{
  "head_dim": 32,
  "rope_fraction": 1.0,
  "qk_norm": true,
  "extras": ["capped logits"],
  "steps": 3437
}
Each number is 128 + 32 x the weight over the matrix's rms, rounded and kept within 0 to 255. Layers, rows and columns count from 0. Numbers have three digits each.

# up: layer 5 MLP up, 768x128, rms 0.141, rows 479-658, columns 96-127
# down: layer 5 MLP down (transposed), 768x128, rms 0.137, rows 479-658, columns 96-127
up479:141086177120141093171080178143096124122096170135173152156147145148138145106164101069157130100123
down479:189159110127092168135066074152103098161056160129088156149115137092118100149077145117123150151099
up480:123126100065177068162132100138174182185128114081163091163098148131143145167056124100162159118097
down480:137140113207111160103127102130165116112105150198072106168162144149082093144132129222099123115137
up481:094154153166104040079170182116103173088133126174132086166140173123117192148178181153140072163214
down481:059189121160052138159109145135148135089115096154079108041145131110153097117123061152086123157174
up482:110092126121148093168105127142159142168131078126129191100101103145147078053129133147179159140095
down482:143120141188141106053104137064163129095157172169098128107110094138137185159091144100108077130090
up483:149110149114067085122136172155118174208150125157096067107103112101094098101084140131082092144137
down483:096076093100198117086082065117123137087145122122087158137150154106114164097114130113106112108141
up484:136124090183106172093129137100117182113112075146140071106127164118083085105131098157146178084086
down484:141104126107127078152141103131101188160104164186087065123140057113098105118105087085144168129109
up485:147157097180174188089134124111087125141131115152140135149135119099069122128092107147157141104078
down485:150123108125109104137143109081134139052093168126085147154165141121113123085168139129092136122131
up486:128133119146192185128084158157151204122076148143123117120181092121092127161096114139169144112138
down486:130111202171098140117078106087153149132137083152085129119124163076121128137115153101126123092165
up487:180069137119177180157149142159059126123150136145154119107108128140092119095164098169158119165025
down487:112152101131087103130167166120127101114130114145125116124122167125059094102107116108110063103201
up488:155187062128171143074126149152134120134119172155156113125102141144129140067148125174105132115169
down488:093060169078119143129148078159127170093191102115095103134191177144125109130177203140151168137146
up489:129085173113142101109132131071109154153063116117129159135132186107180082086084105192109135151119
down489:100159189157145145124098176120145127089141072149143142151148129207153143131157100125125187117112
up490:100170146121147111166113096085171172083090156163120153086128116138101179128128135105164106125127
down490:143169117127129105113129091117153091146111132176184117160106180153097101088065095090204080146098
up491:093127140120046101117144172096186175124141136191123143123136192053052166118105219110180114082148
down491:097175149154134125077145145069159138131110093183120077151102138187118131186128117115177072061151
up492:111089113085062143119091081119125128131166146155145166167172152149067114119147126131157031079130
down492:118081142054135109114119113104146134120151123116120104050129130098150138142162074144121117084132
up493:174122120099110155134127100072115150129145162147108152108105134102145136107143138128125129079104
down493:139130160129153140084090090096120086182069104120088131105155147136085072117192146142126094150158
up494:103097067114186119160112143171190152102086103117149069154127075122130114093158154101130156112123
down494:119163144209105127120124135098121137134204130158170124160174163086127150101126145109108137142157
up495:120109103082110117205131119151117134125084161058105161130143079149071086138143118164125147150116
down495:116137164129144119125164146096126110116120053110100116181150122091146117126145160193119144073163
up496:086106112165145111179131144170159103156115165142073133129169090167080100091159065136156202121117
down496:150082122135086122124008119193108163157136140136138155160124122137107164112141113105150094156140
up497:145134195098166137150144113070147168134110110119116153170073169169130159148136165080172150094158
down497:139143065138097150176086125172123168132107053144182198146085155149163106162156096143141093178135
up498:149127135152116165155190214151153108177153140110129136058075124101130118160089127143120145106097
down498:144144183069094086146066130112104147149105070159113153150146099180163072155120103157109123099132
up499:112114107117107080161119155059201196050131145108179138108102185127080172110124187158102126178087
down499:111153133126168116175154090120104113093165117152155106125142086206124136140130162178102191111121
up500:146130095136128113106133112019155152068187174172110117174097142080122124122100108148164139137107
down500:145130100164116108135113116143121177103131117170139105146115126171098147108145183138095146118112
up501:154156191105131137176132145148129142071098088148151073159132122138069131133158126125132145131088
down501:089176097118080146129139074129131093114139174157077087088156092109055125151085135105114097144227
up502:169106120123152133110135103119185097079150124136179155182095140093153148091112129111093195139136
down502:128116144099160083120112100143111130104160153148140161103134068138095162169120119099100138153142
up503:147119109151147107140162094130137071129108123128122085177111112131069125076095148172119148093160
down503:215148171110129099159104123128137075196118062130142059073137158128163084106098184115076161094153
up504:130132126093109091182141135109131120062170117094153113159070118181154093156046143149084144150118
down504:139126118104169103073089131112179202083082149143105123140134135138149160173108146079100153235149
up505:140133072087200132116144166133147108136173166117119136148135113094167110117147132128094132122155
down505:124147180145084107112096130093120137122140105098127159110132125140198090129100137150100126115074
up506:116145098160134123076119152157116143159124196118153072146129111117150169094193070112115110137083
down506:125134140059049118126134155113157157158105152166158119096164155106121130128135133126084162118160
up507:154187126115121076177102143171096165132095127133089198112178185080072022121109097094123128085092
down507:110130138121174076157038147187138153140071193194122105131113193069082120150177129126070121119124
up508:195174116122125184140150103112121140131141169140117105115143180093141164105173077147120172076100
down508:112110153109143074087171121120113087145125124142161092133162118136153122080111186135142138141120
up509:079104079165096085098152094143196139088120079090118071148161120162120161049162118065109136152117
down509:149162091136156082184107154142158135111091158118095114130083094110149112183098140112103176177147
up510:111129129148090160109194115122132144108118094114137163143137135080087099136084120120126103136146
down510:093180119148156151061079150144125145084111135110184092122156111102123069130101128159104165115121
up511:134122159150099133103103150100098125134126108086189154088068137105078059098126162118152106117144
down511:099121090079146106122166152165084116101144174134155126153159150143120166058116135124160167138128
up512:089127163098139132150163089070120191091124089169123078178108168173163071161119084129147121157088
down512:135217115138099095124160109124124144087154143050154210087109155119147124103124052120096104165140
up513:182160161127115140158164081135129156118083118077100129083145142141110153074098163106137145128139
down513:159083123123131117142115175129151123143149131104151059160099116179187189115175101123104204064136
up514:114132091131087126140146150131064172115047121190139116147176080083101124141132117184121099166135
down514:047156069199189147090177114128125121122133121141131181143120126127070148146089137141184132116096
up515:083123038134145121158138114145149159150138126138153133138060159118119171065138126163132166120129
down515:160130190120169175156071121109150104140205082181041116158124185171177091148156094105079092144128
up516:149149065108141064165149133125110095094128117139097148109138109124153148078133112136122121130104
down516:082206087063175080078171175148169174114174170170132157129161099058121124133071177112148102081126
up517:121074119155121153201083106079113138145114113140127122178151134195112111085163093102090115096128
down517:150142120082149156130139123098106097135156117150173156121126149119189131139143154126091130131095
up518:152150111152111169084134133103133101188120171117128220102163170122153091099165146169117151164162
down518:147141090195125136115139116111111146116133143101113131159120173132098144149137085089160092130177
up519:203138107169131166155134055135117116081125112137113192162157130163083118133072167130074128108129
down519:118139093092167099164100182147103096110094091094151112108185132103099131113123100122079153099134
up520:200069189126105087163132120127096135082156086143092123218117136202075099061109070099147085114112
down520:137118108121144077162098146113059161142142128149158153114127171141152122100066130041104163171163
up521:138092175103178136139099089115140099135080087136151126143107145141135131091129152142130112137117
down521:095160127121179156082141054136066178156108144145109119110181107037114141118124066150104112097067
up522:167106116133074126145114121103122090097137112152133145175152160106143102137175127131156112177151
down522:156131177147098115117104089140107096131104166141100119160208155097138142123174125130088151102183
up523:095113152111125134126108109129109120113124136114106069160149112148113129105152130073100090122069
down523:128128114145124113078109139136133117115084107087168155136153174133129174120145090098157133127138
up524:128100163118124143094119135134106128179103076166128115075124130138136139154074049083130169091084
down524:161126052124087134143103108116135099108108116081108139169151166142096083154111088142138136136156
up525:140133107085128133116141121143169107092117105077170120151120149105090121107066152162065147112148
down525:113136125174171123159084202096138128138128129108147151176112064124122110120125111177175115144120
up526:114076106111158106146165140108072103163124129143112074062131132193106155089117114152146154074190
down526:118115088141144117172170100110126117178129141127141160105094120135177116146092168179095162168098
up527:143104124146166154115177118154174092138146117175093181080086112093125088117060089073137172141084
down527:114130153159105142138167155148046118113145129097113098092147064160146096115087125144124056081074
up528:138121136121137097089111145136090209121177136164130049149143134141156109128136102089153161112149
down528:154115163170161137149144093157101122123066196141105155093176094102159157091128093077093089092136
up529:144160155108080142124150121151181076173086156148111082123100104098074116110079137129100144126134
down529:141162123159122091136126142118100123152105100132077128116126062088129117128115135085100151089118
up530:106119108133147113171104170133119098084099144163177150121151093124130085128119067165159103152149
down530:154123083159090174133169125138101133178126128104189116070134148140110170153150106212155101062154
up531:142128154113076114115158168129149140112159105146107131156169191163084101133130115158085142140116
down531:096075115069163141151117126081078108084079155159083136140110157120069070155092098098166127117155
up532:135112154110097114145114089164086148118154107139083154127151130145166160126125143137082141117105
down532:145147156141104077118140125136115154155155145186136158121102128091091155075121177127138129181129
up533:110157141173102104128100104134075148159146110093119132151127157126078165059150118107194169144124
down533:135134102110131102109120175147157144133105176136180176096142145110127110152108141127114138167132
up534:135102178134105143215164155131056152117132101120126143131142161096198169088170100154149125122179
down534:129128061121160065169143132144103112094044169110127120113095112087099108115179152107153115056126
up535:144113054125146154127106111072149125157124093129108144106142122069070103157142124179096175127119
down535:116181148195058138092123099156085086195181099159148126107069134122138155174161138146199107132134
up536:102135116132131162159128117127115130126099103139088166129153179082097154165088093115143076066117
down536:089152095182085142086119131102164108130069155140145180156197170094153118107109104091108169163120
up537:113087144164100089196159108141172154126090118139116109124137126114105061078151084158033100192049
down537:135153130038169111116121118158137091105098219158215117127157118116157130155095150111112183146166
up538:178160148181148066116128152128165100062093151172163157142087136136123139115120079121156143075159
down538:121092187184137135165123133101140081120130174061196104108123140108128130144137202110161080193120
up539:091129125098136142047133111136106113040122117119133127131170166106119122068116134110167126152094
down539:116119112094114145145109068169124161140067111108071133124090133177135143105133163157118059152142
up540:171130104110138146173182075135149134058061159126103121147140156166127132065223181143094124149143
down540:088142117170164177139121154130115124093117126160133144159078031050118146188116147123115103102110
up541:083116191154139094088164124095150117107082147182161105124081080158106125087106069135116146151122
down541:119103134171173154124104149145187182158134118152121128129106122120214147160134077120118120158131
up542:201087077093065131173167146116135110114100110140154136086111163170125119098128133188102120070173
down542:150133034116124150132130120132102138101144128141107104132120080137090121171094168153140108081173
up543:118114116116127132134118115119108179159065174121155099151150097077080116092153125092190161111080
down543:130115181143175144128094164128124160140150135106141142128143187162097105096160164152131161049144
up544:168058120071131153117060092091163158167113198169113117135132093081122124190122170112129135146123
down544:122099092057103095117115141128137119102108144169138135133132168127178128147139149129150112125145
up545:174133144126160125162078086064116148130101130108168120137154135141157112096158143129182130120097
down545:123140062114129113118176147105131127155108134156121161121150103166167136125170069107110148135155
up546:077112098040209089125166043104155139147112102171087167086111154125124206169065137167096105141118
down546:145133161123113157137135114216118171085126129105133124088116143188148148135070074175100119126109
up547:090107103143087167173070176126104164093119199129139175124138179102141053160103109126148110104150
down547:111133098122070146097108155036102138158125109099122134054083169139087154144120175114122097114122
up548:106127106101120143158127170116127154114097055173093080158112115181080092118110130099096097104083
down548:141083151138130113126163154134105117101168184115163177070170110169151183171137140123093105118140
up549:167177160106145068098142129215130165104098161095124164089080209164117085105132158135101074148109
down549:074061111100118109129170116034149119111069137168167112100110118104163123123145100108104041152178
up550:166159113095047170111140144164097181186116123133150028187153100091112133107155107156055152140139
down550:156080110125113109105142174132157102175111128095109144082146131202118100133106073084076111178105
up551:118118123107121081156125162100177133104101114146154107190127100128146120160147128129178129055135
down551:133120086166175137113125056111133151131079093104143165114092130135076150174150179125120125138168
up552:146140051147122173095183156151097146140075185115215100156088086148110188125108105136105164094161
down552:169133189086100198118085097152135098181132163132127164025102081163081087113108117162090118123123
up553:142132164178085190093116096132139137122101159106075068093155106126098076087092122130156111076177
down553:107107159159165171116107143073101180080169186145187115146136142114122147187066125106166134179137
up554:123135126109173108112160114156171167104146169155158096159121153061096175134138057169171178097134
down554:126106127102088159213156138145139156171126167063128112160157160131079109131134117117181133118116
up555:085158130143074100161166116121100164094083131162147116141128094135099116114078075105142073083145
down555:154111163101172124118208141093114101164114136088221147132116145130096108121078125091133189135104
up556:162133115153155130110133113140123112143101140126120117113166159170107106133158104129102107080095
down556:126147090168169125096113079162069117151122145150135137151160163134095147079158157109174114147108
up557:137142093200145157139105104107122177106085110114121158152081195150120154122088165092137173125081
down557:136127148139091166167117134130130101112088180255154171162130126124150100152083092142193122084127
up558:121118130089090133154101136123083143171115139135150084155122116108085120057107114166098163135124
down558:077127120087119121160137142144106079156065199143068125087146126176095128126143114161109147131160
up559:186202086107106116176171117110159103095156084122146108145150117120119092126090127150175167146100
down559:097117160122111114117135117111154146136105100117150180146122101164115131106102102120128121145125
up560:124127106140112150146101103135109142145102152113120128122124158116152108099094126146128107101103
down560:117083177148101086152101119178101134061063122136090144140160175129125116099140125130199115195127
up561:107133143177065118145167158098078148175082158127131130071102131114097111103089136091101117169089
down561:118191157121146113104124130145148119125147052162102128124124179138184146094165115133194142136150
up562:147122074150180084163217069085101164112108187136174153142136100154153091071093121156190164113088
down562:132135136102083100079120188123131165116186099112164150133131174114138159150125183133115136118143
up563:115126089126179131130116172120086065106112122124135072109064153138130129125098104157194135114124
down563:104118159082126095166095159129106053096090195111139114154154102088121150108143012135174181167096
up564:141112125140109125171169103167134092093143147179135141127131146132118139159090115143104163138121
down564:125109062150113105142126138166128136139152108139109180144135109147122132161101166126121146125128
up565:171097136099127121114151133142097065081147143159117072175101056143125136097051098052133120099094
down565:171159154094165151124098130139106093115147078146138122196131060119194084202119091150174147087175
up566:116182025139123083096152136130156164073082130177129131121108122137104121133156131121163130142110
down566:119137194111161142129088178114098157144164138052120133147162107062121098106130085180187117073111
up567:079078127140161079136189150136144163076075136170126084140117143103161143128154143081150211128098
down567:155168076039091187173108123082150163168133086150171125154162113091153110133163135099116149097129
up568:098108129122106103153110151068091126098090174168103076140113110144103158096156128092084135089125
down568:138129081151135152090134120143179107104173095083157140092167083157108143159157134178093022137136
up569:169124140149141139136139151117166142117057159156100144162073168088111135149105120110206166148113
down569:129153108129180116132098139140106093143153069197135163090115083173120168106137153127153085134135
up570:207079127123141137128134087173145144091106070075166123088047110103129141108167163112165153176086
down570:174171083165156112133100128131145106071097173117099173152163120137132108092130102052129164144119
up571:133142038100142172102134090165125081102128094102167103105101154164140130147129149098128053125159
down571:134120111097074168107141135093174127154172091099105145134164048160081088185110179153156143156174
up572:162121146083125087085110149084144119122155103137110050120100128122103059156113112143115143119108
down572:054160150156112127125110200123114152109115109101147157165120155173123169149136079127152110157173
up573:109181123150189135144093203088137118086107079143119194117115122171136126166087109109116115116123
down573:133112145109148139143151135126139097121137186126099098088092154172074090101121109093129145128159
up574:150104149173128117159154119126009129161135132132106129137119146140144114160136109132121122134112
down574:123122149148120085117115154109187086118168131100123142111081112122157139102123177102126097122135
up575:139109136126080115134055139118171097104111187050154163108130143168088098127174194133131082079131
down575:112164080096068126122184106182183125132109097137174144181117143087191097043098150132107132171084
up576:122145129098121134168128142111149122175138155168087130156093157138114126142109119129120138161130
down576:138114069114079122172144184093135211127145145147147077137160130164156178103174112136163118163140
up577:094113120144082149158136112170155151137085130159135158180128152160130088127108145083152124133153
down577:147129153093106117146180139136134098159095169107170149082118140091155091082167132107100136153132
up578:135127112166116109093178171107139210121102095194142143104126133104063146129176086161128092117144
down578:107144101047144178150130107121130128121127139094089157215143122111143105109088079144097141128097
up579:150118140133149106119131116197121061187104126119142114169120138161092099080130180101175130066165
down579:117211133151139115156087103150165134113107155155076103139114130172138153162102144208101106109117
up580:154136141127125093073164129131150143116185131115156162116135184167162176083102096083148122089153
down580:079149193109103104144075151115148144187166189134143119103186145079163106139203107155113107159172
up581:142134123104144113139152085128090106160116095093072103112106136150085113133089123112108143124111
down581:111061132073144122090159098174147133133199177169128105138122141133140112116103167132141152161156
up582:081130127049144159112202139102106107165097134132147131132170123149155143119141088164111083153120
down582:109131114053154118157141163132112166156169179147164138130065119142136083127107145127139128121170
up583:152143076147117089142131110116112205161171163172158131108166118143109157116117132128098155172187
down583:149139137123144128090158115115088050154094127113088118122094197130133091115113129107178150087108
up584:128125149109154149139145136127127147038151147142132106112070137151095118124108161159070172143117
down584:117103145170149099107158148104081095149149096154082174074148162133173137124160139139084146126171
up585:128182145189107123092103114131179144136072116095112114128085147171145085056177149102144098108110
down585:139151153153121105082125186080101121149155105125119168088152054164148143134131140141151113093145
up586:157185137106119122098130102127131120125118106092176104130176179157145088145134149113105205182106
down586:066126106091109121123139146171126129119149115093142103124136121156235141154100213114080106096153
up587:106113146163106076147091092132175083103108136206139056133142152156107146168137208170090154064085
down587:128162065127169087112170137138124159126140103125081173162090147131167123059163169124159144105137
up588:122145112104119136159107161067128099146141159151155130101078113179091068157087150099127086125116
down588:091218092164147162130128142166106155083124154088183148155158180110158156135143107123129085119139
up589:107111147121119169097152171140091073110119120100159140146058143113075121108040145127164167062104
down589:146094069101149112110140146132108105071127143132134148135123176127113091103178099103145111122151
up590:149174043108091163110048123187141154121132163173193161173136152140131164133153058107181124134134
down590:132105146096115131102097125138127168134104148092073096130083123134105169161106129146149185159180
up591:132139078114147142171106151131082126100115126146092133122082139179107145135100112112108160116191
down591:167095100152183129090106116112045085122095145183146152143109177121182117192083094089143124102165
up592:162105079160136139155112147152093066137130133144116189062141139190133131120155227108139117052117
down592:120159073113139091129081179091075117147084106119061164152148104174105112175123103148149142130096
up593:138110114122130106143132122086214144076151192109107149129196087080129169148105148099155122134157
down593:112173135083158148127144169105127115116130115128134109175189184198128077119175072088137105135160
up594:136097096091079120112162106121158106122110172201131109157189104140067088099154089161065130088028
down594:111188105085137090197097201186136114078145111107122138152176095158132081121142110156156151131165
up595:120108109138207158121097146079125112118092122061131109138133110107152068122092134113102094070087
down595:075141098167146152101155146122138095131067149177162131138117131106093099172110131106164134146134
up596:123123128129145147115153142119046198173122110145159087152128124104126141124151110169128149071167
down596:090084143169133131149127123122166125182104135160133170133111110080164135145140130083061163121082
up597:140149096150150148120141126118089121119190164094129101128134113143200131140177114142119194132110
down597:154151092192108113162114116108136121153150142167083075135122158147103080107146209132106081084164
up598:102181133180198117167105146132136075117111123136145121122077159157171155155100142098065089098132
down598:181118164128166124103122118125081137218055163160079068129153114097110149103131170072190102113145
up599:179140134119146154061149128028095177127077079163087155142150141098128116125155116179069091032066
down599:155157097150082140147105128130190099145071112095144083145034124156111135161136101086121181086109
up600:133192150123081110081169119121151104134066108163190087128059137182147081173095100186126121161134
down600:136153128114175167107099167086060109110119114192152163125112073171110121155138121129142058032127
up601:194146113148137174125111140086110100162103079079137131160148139139165094123152168117141102095124
down601:103155123099081116181164143129154220141157217150150112179128114088139102138095144137180170124163
up602:166125102148176121176133095112136113075116126124087128142148098204140092077090106130082160068124
down602:090130150147148117125093151188148056180116124086112148136071149055085102134122143102203074124136
up603:147120103165122117143157116125142101080097144149117135104118124111149141140094100164160161103124
down603:160185121136121107139093154098106188122140124157136105154163141185117090103141090150101179111140
up604:206161148084124108126161153123176127198101096129143151176070150154094096133127148152158156095076
down604:135067107158156157176151143127131122125151144140114090129115093126104112154126139100132117136161
up605:137125184099071148160101106102114097117098187074155117133076131180149178139103149134151112129078
down605:119113147139117152096075150154142129144138102166141118096100133081089102098141094134127066132106
up606:217128063096126109151172116142165141130163121105113082137117155148088139092161130099205156161183
down606:147111112157156055100183143140086140149134139096144170130096168158142107116027114119110133150148
up607:148120159123100146117170093123172129136088155137179033185150105108088168092083118134110146132160
down607:151044193066192120144103122133143117152084129134145122118149134119122118115165136131134055129121
up608:158150131109127141136085139111164109157135131120112117143096066115170169102104132078087095069177
down608:081127127065115098100155113100161091085053142182062118166171116105158145097139159086128090114120
up609:153150121145128098141173154107156165139056099142136118102105105127121116152160087120161123091138
down609:114128130144104146138145150096149086152145091130139101145147113108156123131092150148122109083153
up610:188090102145139139105107157119104136143112080149119134148123096149160152099067145074150191071124
down610:145179142096193092119084070115081109117144112177092134162133119111166109149111100200102105158118
up611:040190126068072118119066121119101114156124115116181116129132215119129097145154079117145085083104
down611:100101200108207125041141064151135112178119086138102121154160127096118104141162142209133103127139
up612:104109084146128127115172196101107094134149131150160146135088102145143117110139143132109126169164
down612:140128037141156165088169060109104140133197107120126184123114167126086153109128111083116114163094
up613:158131091132161154162107127166186114137102167153126117128113112131137128158125157124132125123077
down613:144193078148100080179118135121192156120159112143190114110144143130076142103158140107131131135144
up614:117110077136102133140103164121060122137139141104118121171139155130112069118140149136127127127145
down614:166171090085145096120079166145115149134137073151110167173137182133113057102128116140153091165155
up615:148110111121111170090175168149146073127069106124110142137130140090096155162134176173153092098106
down615:146129128109093132168075133154137208142133182146082113125153179070183170192157157102103129116090
up616:162126066170166133108104064107181102139049155140145084182107117146120179171149078197185135179054
down616:103122153170109161174122132133138136131194138153120154123137120110144124114120134119129099097100
up617:125165118072107112169114161176106118067160113143144169161121118132099123119108133096183099072123
down617:130073134096127121185117119119122093169072148119130150108166143112089106162170115124161126161077
up618:118107082098160174133131163107094173119117144151176076146150141123078119086133132087154097159110
down618:132156103147102075084121132123163127090145100127110173137128121144135128159115159122111111113108
up619:083097116167133145120120148175174038081148145094108159141148187141122102084162194080151165140107
down619:107148125124138115083112097116045130129091131115132117053051143133137119171174133139130038112174
up620:130075111155144135092174089076099138116084092116125140085128101138087123109032123151128115127082
down620:119107149113149145155118111095137154167180126154123114140172086160180173148178109067077082091131
up621:149163083120092153119093196106139107149146133140171126192096081135027103115141136149202135122118
down621:110108138129122153210142117150143159116121148099160109110117105123116139165136174119136079137102
up622:074083192098121157112081146112130165142113127113144095103198080135148076130050104103189180193158
down622:158190115084177163176061125131123168145206099120129141138046195164137166147123174146210164112116
up623:157163150112166082097137090143111144181176143157129108084131136157133118078132135106119126152154
down623:160111175103138161170115165101131166109110099120160151155078080140127160202090128106115118109101
up624:085114130148126114126196170131116104136056058175184111124138107124076103131102115186204102116143
down624:078117077125155121154085119133087131123090106086166137131077065112157073103141092105102197181110
up625:084140099153068103166111090091133176153142150207107118097118135121128144187089125152200143155092
down625:138124136148161159164130145125083117109118134100117153133157167106160083043082125091135133135121
up626:123099099174083113151119087126166161107079162163152115077135181135128116155094135118108130104030
down626:122127123145116154111114088172082134171115158133111138126091104154091117113181142174141135075130
up627:119067115102101138141100083149117113125104208128144107107110148095153181113124142159102161166112
down627:112130122062161142126108145088117129157181147124101117195152186137068109121117143113143153112122
up628:117098160108100161149134175140144164090099157127098061177056139102067159180104130094127174132130
down628:096123110145085171160106143171176146134121142108119158179164089122136069094136103138077129104140
up629:132155065102130137074100133105135169107153111150155119068156133127128152082122115131103111101138
down629:104133127101123130134166122166117041185101140129099093133163133132140176156126133126147120125148
up630:106104119142153108129101049118063122177092126138127082157123117172153180128155186107135098110167
down630:081077121114079106154139140124144111088070089128143111108167162134137115145080142181116139123133
up631:177160098092170126108136109102073100156097131178110093148121102065112138087043147138161149134130
down631:067158114191184098114162103104148111111170115176123133113082127144091110107155130099102061159140
up632:143173106099164197092142169132104114060074132115134110141109130145078133066140170087128142130133
down632:104148096123194187118098189153111126133100219114134161169166108069136158099096085162087128124155
up633:171160133138165096162173099085140105156140166072103104173144135107105157051115143140153111096105
down633:176105132089109135178153128134152138123139146200114128114163152121174160152125118154144141149097
up634:115148116127170133138148205148149117138140111175142155152149141136146111058098069111114135100115
down634:148171118068131122137146110139088101130118058112118080123090175078149168120176090118136184113162
up635:184105060088132122175098138115076179147121112208120156100143133171105068072101116158100118119144
down635:187079134118084165110113164049099135155097140175149191128154136063098131115176115101129070138102
up636:128164120140139095086080076165096109120062122137143115126125124150087073138123167128137117143134
down636:127136116158151117097128115144112092127112128106191097153113138131132110075093158114184119184170
up637:150142114156115055119097142125179147095080116130144104152124165120106095092094169123165072112111
down637:117116140098153133129118072171176153074115087083075061120137140109128107151165159161118078151141
up638:135161074129144115149128125138170113106148164138115104168106152074163130074107152139172121121116
down638:106156096124136160176113105122060148137162134139118109160090148097087102132135071141142121107164
up639:110156105166117104060133111119177166066122153094117097070108124034138129111125113116090122109137
down639:145120130143146096135078131127102110133160085128197108078112117087103198132099163114064110090158
up640:191111126140079090119130130080075104127100167139086124169155185122165107137077129194169187148159
down640:099181160134124130129171107118151146102106252118123187135127077146142174155084106105091105090116
up641:090140082166150143140085153155148125128098060079125189098181137145082069058129086112153132146066
down641:125125167130115163063118105128146107095092153173136135152095144069148109123162119176101144098159
up642:136047158101174111141149108148188137092121146130030125107161141129130167152173140069104153164134
down642:171180067134113104098138168082088138193139103138197117180151130109114105102108127145131118113158
up643:118165074148078150084119197104057137124146131103146158101171146117169143144139108132143161113109
down643:090135148157150124085097092173143124110215092117120136079137104166129156097123137141121148137129
up644:147167129110124139115073125045104186155068082140177117094105154204148160135156065125177033117091
down644:097166095101119099117086121178114143149182160130154107148102109078136156064089116164074131110130
up645:141121092125146162111119147161077068103105185123148099153115157152129126120085145118118105078104
down645:129170148169127092125096121126138101133119084123166169135133159143128116116066145117140044085141
up646:095112135109082157140153117167150105124127090075099255158137182120102092160079130132165147138110
down646:135173062130103140107177115085182140110080160135114127134144082090173158122178111143117173133098
up647:181142115088197082154156125142114135145085134160130115172158126144091136125048150079054135088122
down647:159125138137148183111122166132079089092182095096111130136153126169106134073193108131141093111146
up648:107175138130110088140108138138107149113129122124142079124149215126169090120116168169108123069077
down648:082092157176213130082145183095107135057092184165116126142158167170192115109149145139147179165137
up649:098128114142150112166155102103131178154089129096114081131171071157128095092135143153076162150093
down649:145104174144146117180087142156133088144073169107162090111156121142165126130137108161122099160131
up650:175094086062130129154106103144077106144143154173124187159116127148080127109106133076131172135128
down650:099151145105140160163090142178087136124153135119106154120170105102089118143101060112070170112165
up651:107099150105184121111166123189134120122153161131086155095117166087077143121105078121147148104203
down651:124128163179112103143117135136149191111166121166122125163158101121142088119120134090152141105160
up652:165091118127183079193092159061135207085172056191126225162109130126104153147150108122114116148082
down652:142121101115096065110181124124149141104125201123140127127166147140111138137082157030150122119091
up653:119117176104131115088092087130087056123098166144120133142091154114136088146117122113107123166116
down653:103119095056145095145175130101141187118136107120130125097198097178134118088107129143141146108099
up654:143154163093110112160173116128164127154146114138120132149116178107029098157105121112138132122099
down654:085147103173173141062119084124090120148128116123130138101096145170167100086108020094118150094120
up655:136166137106073141161099121129108104125068113157110030165090125117132202119099105111053095100128
down655:151171125135192111129114183087123131114093135184105130158135098105151147130137101139117163161166
up656:195147059130180152103117146123122099103053133103131084170118117098143056080106136199173101120110
down656:134148067173140141125152115141130062118079175158153063139111082122126104154171126093094127137178
up657:074136074092151140032112105124135074126119121157159121066192163116158122162120115115175149111083
down657:063095194142112150189098084146107139104139108082076121124181100151149154133080103099123112082115
up658:135093091138130120118144096129096079126146178141111086140124138156155105108111158098102153154107
down658:138146105104111151184146107129156123155194084011184190135090157111114178166086131174169132155136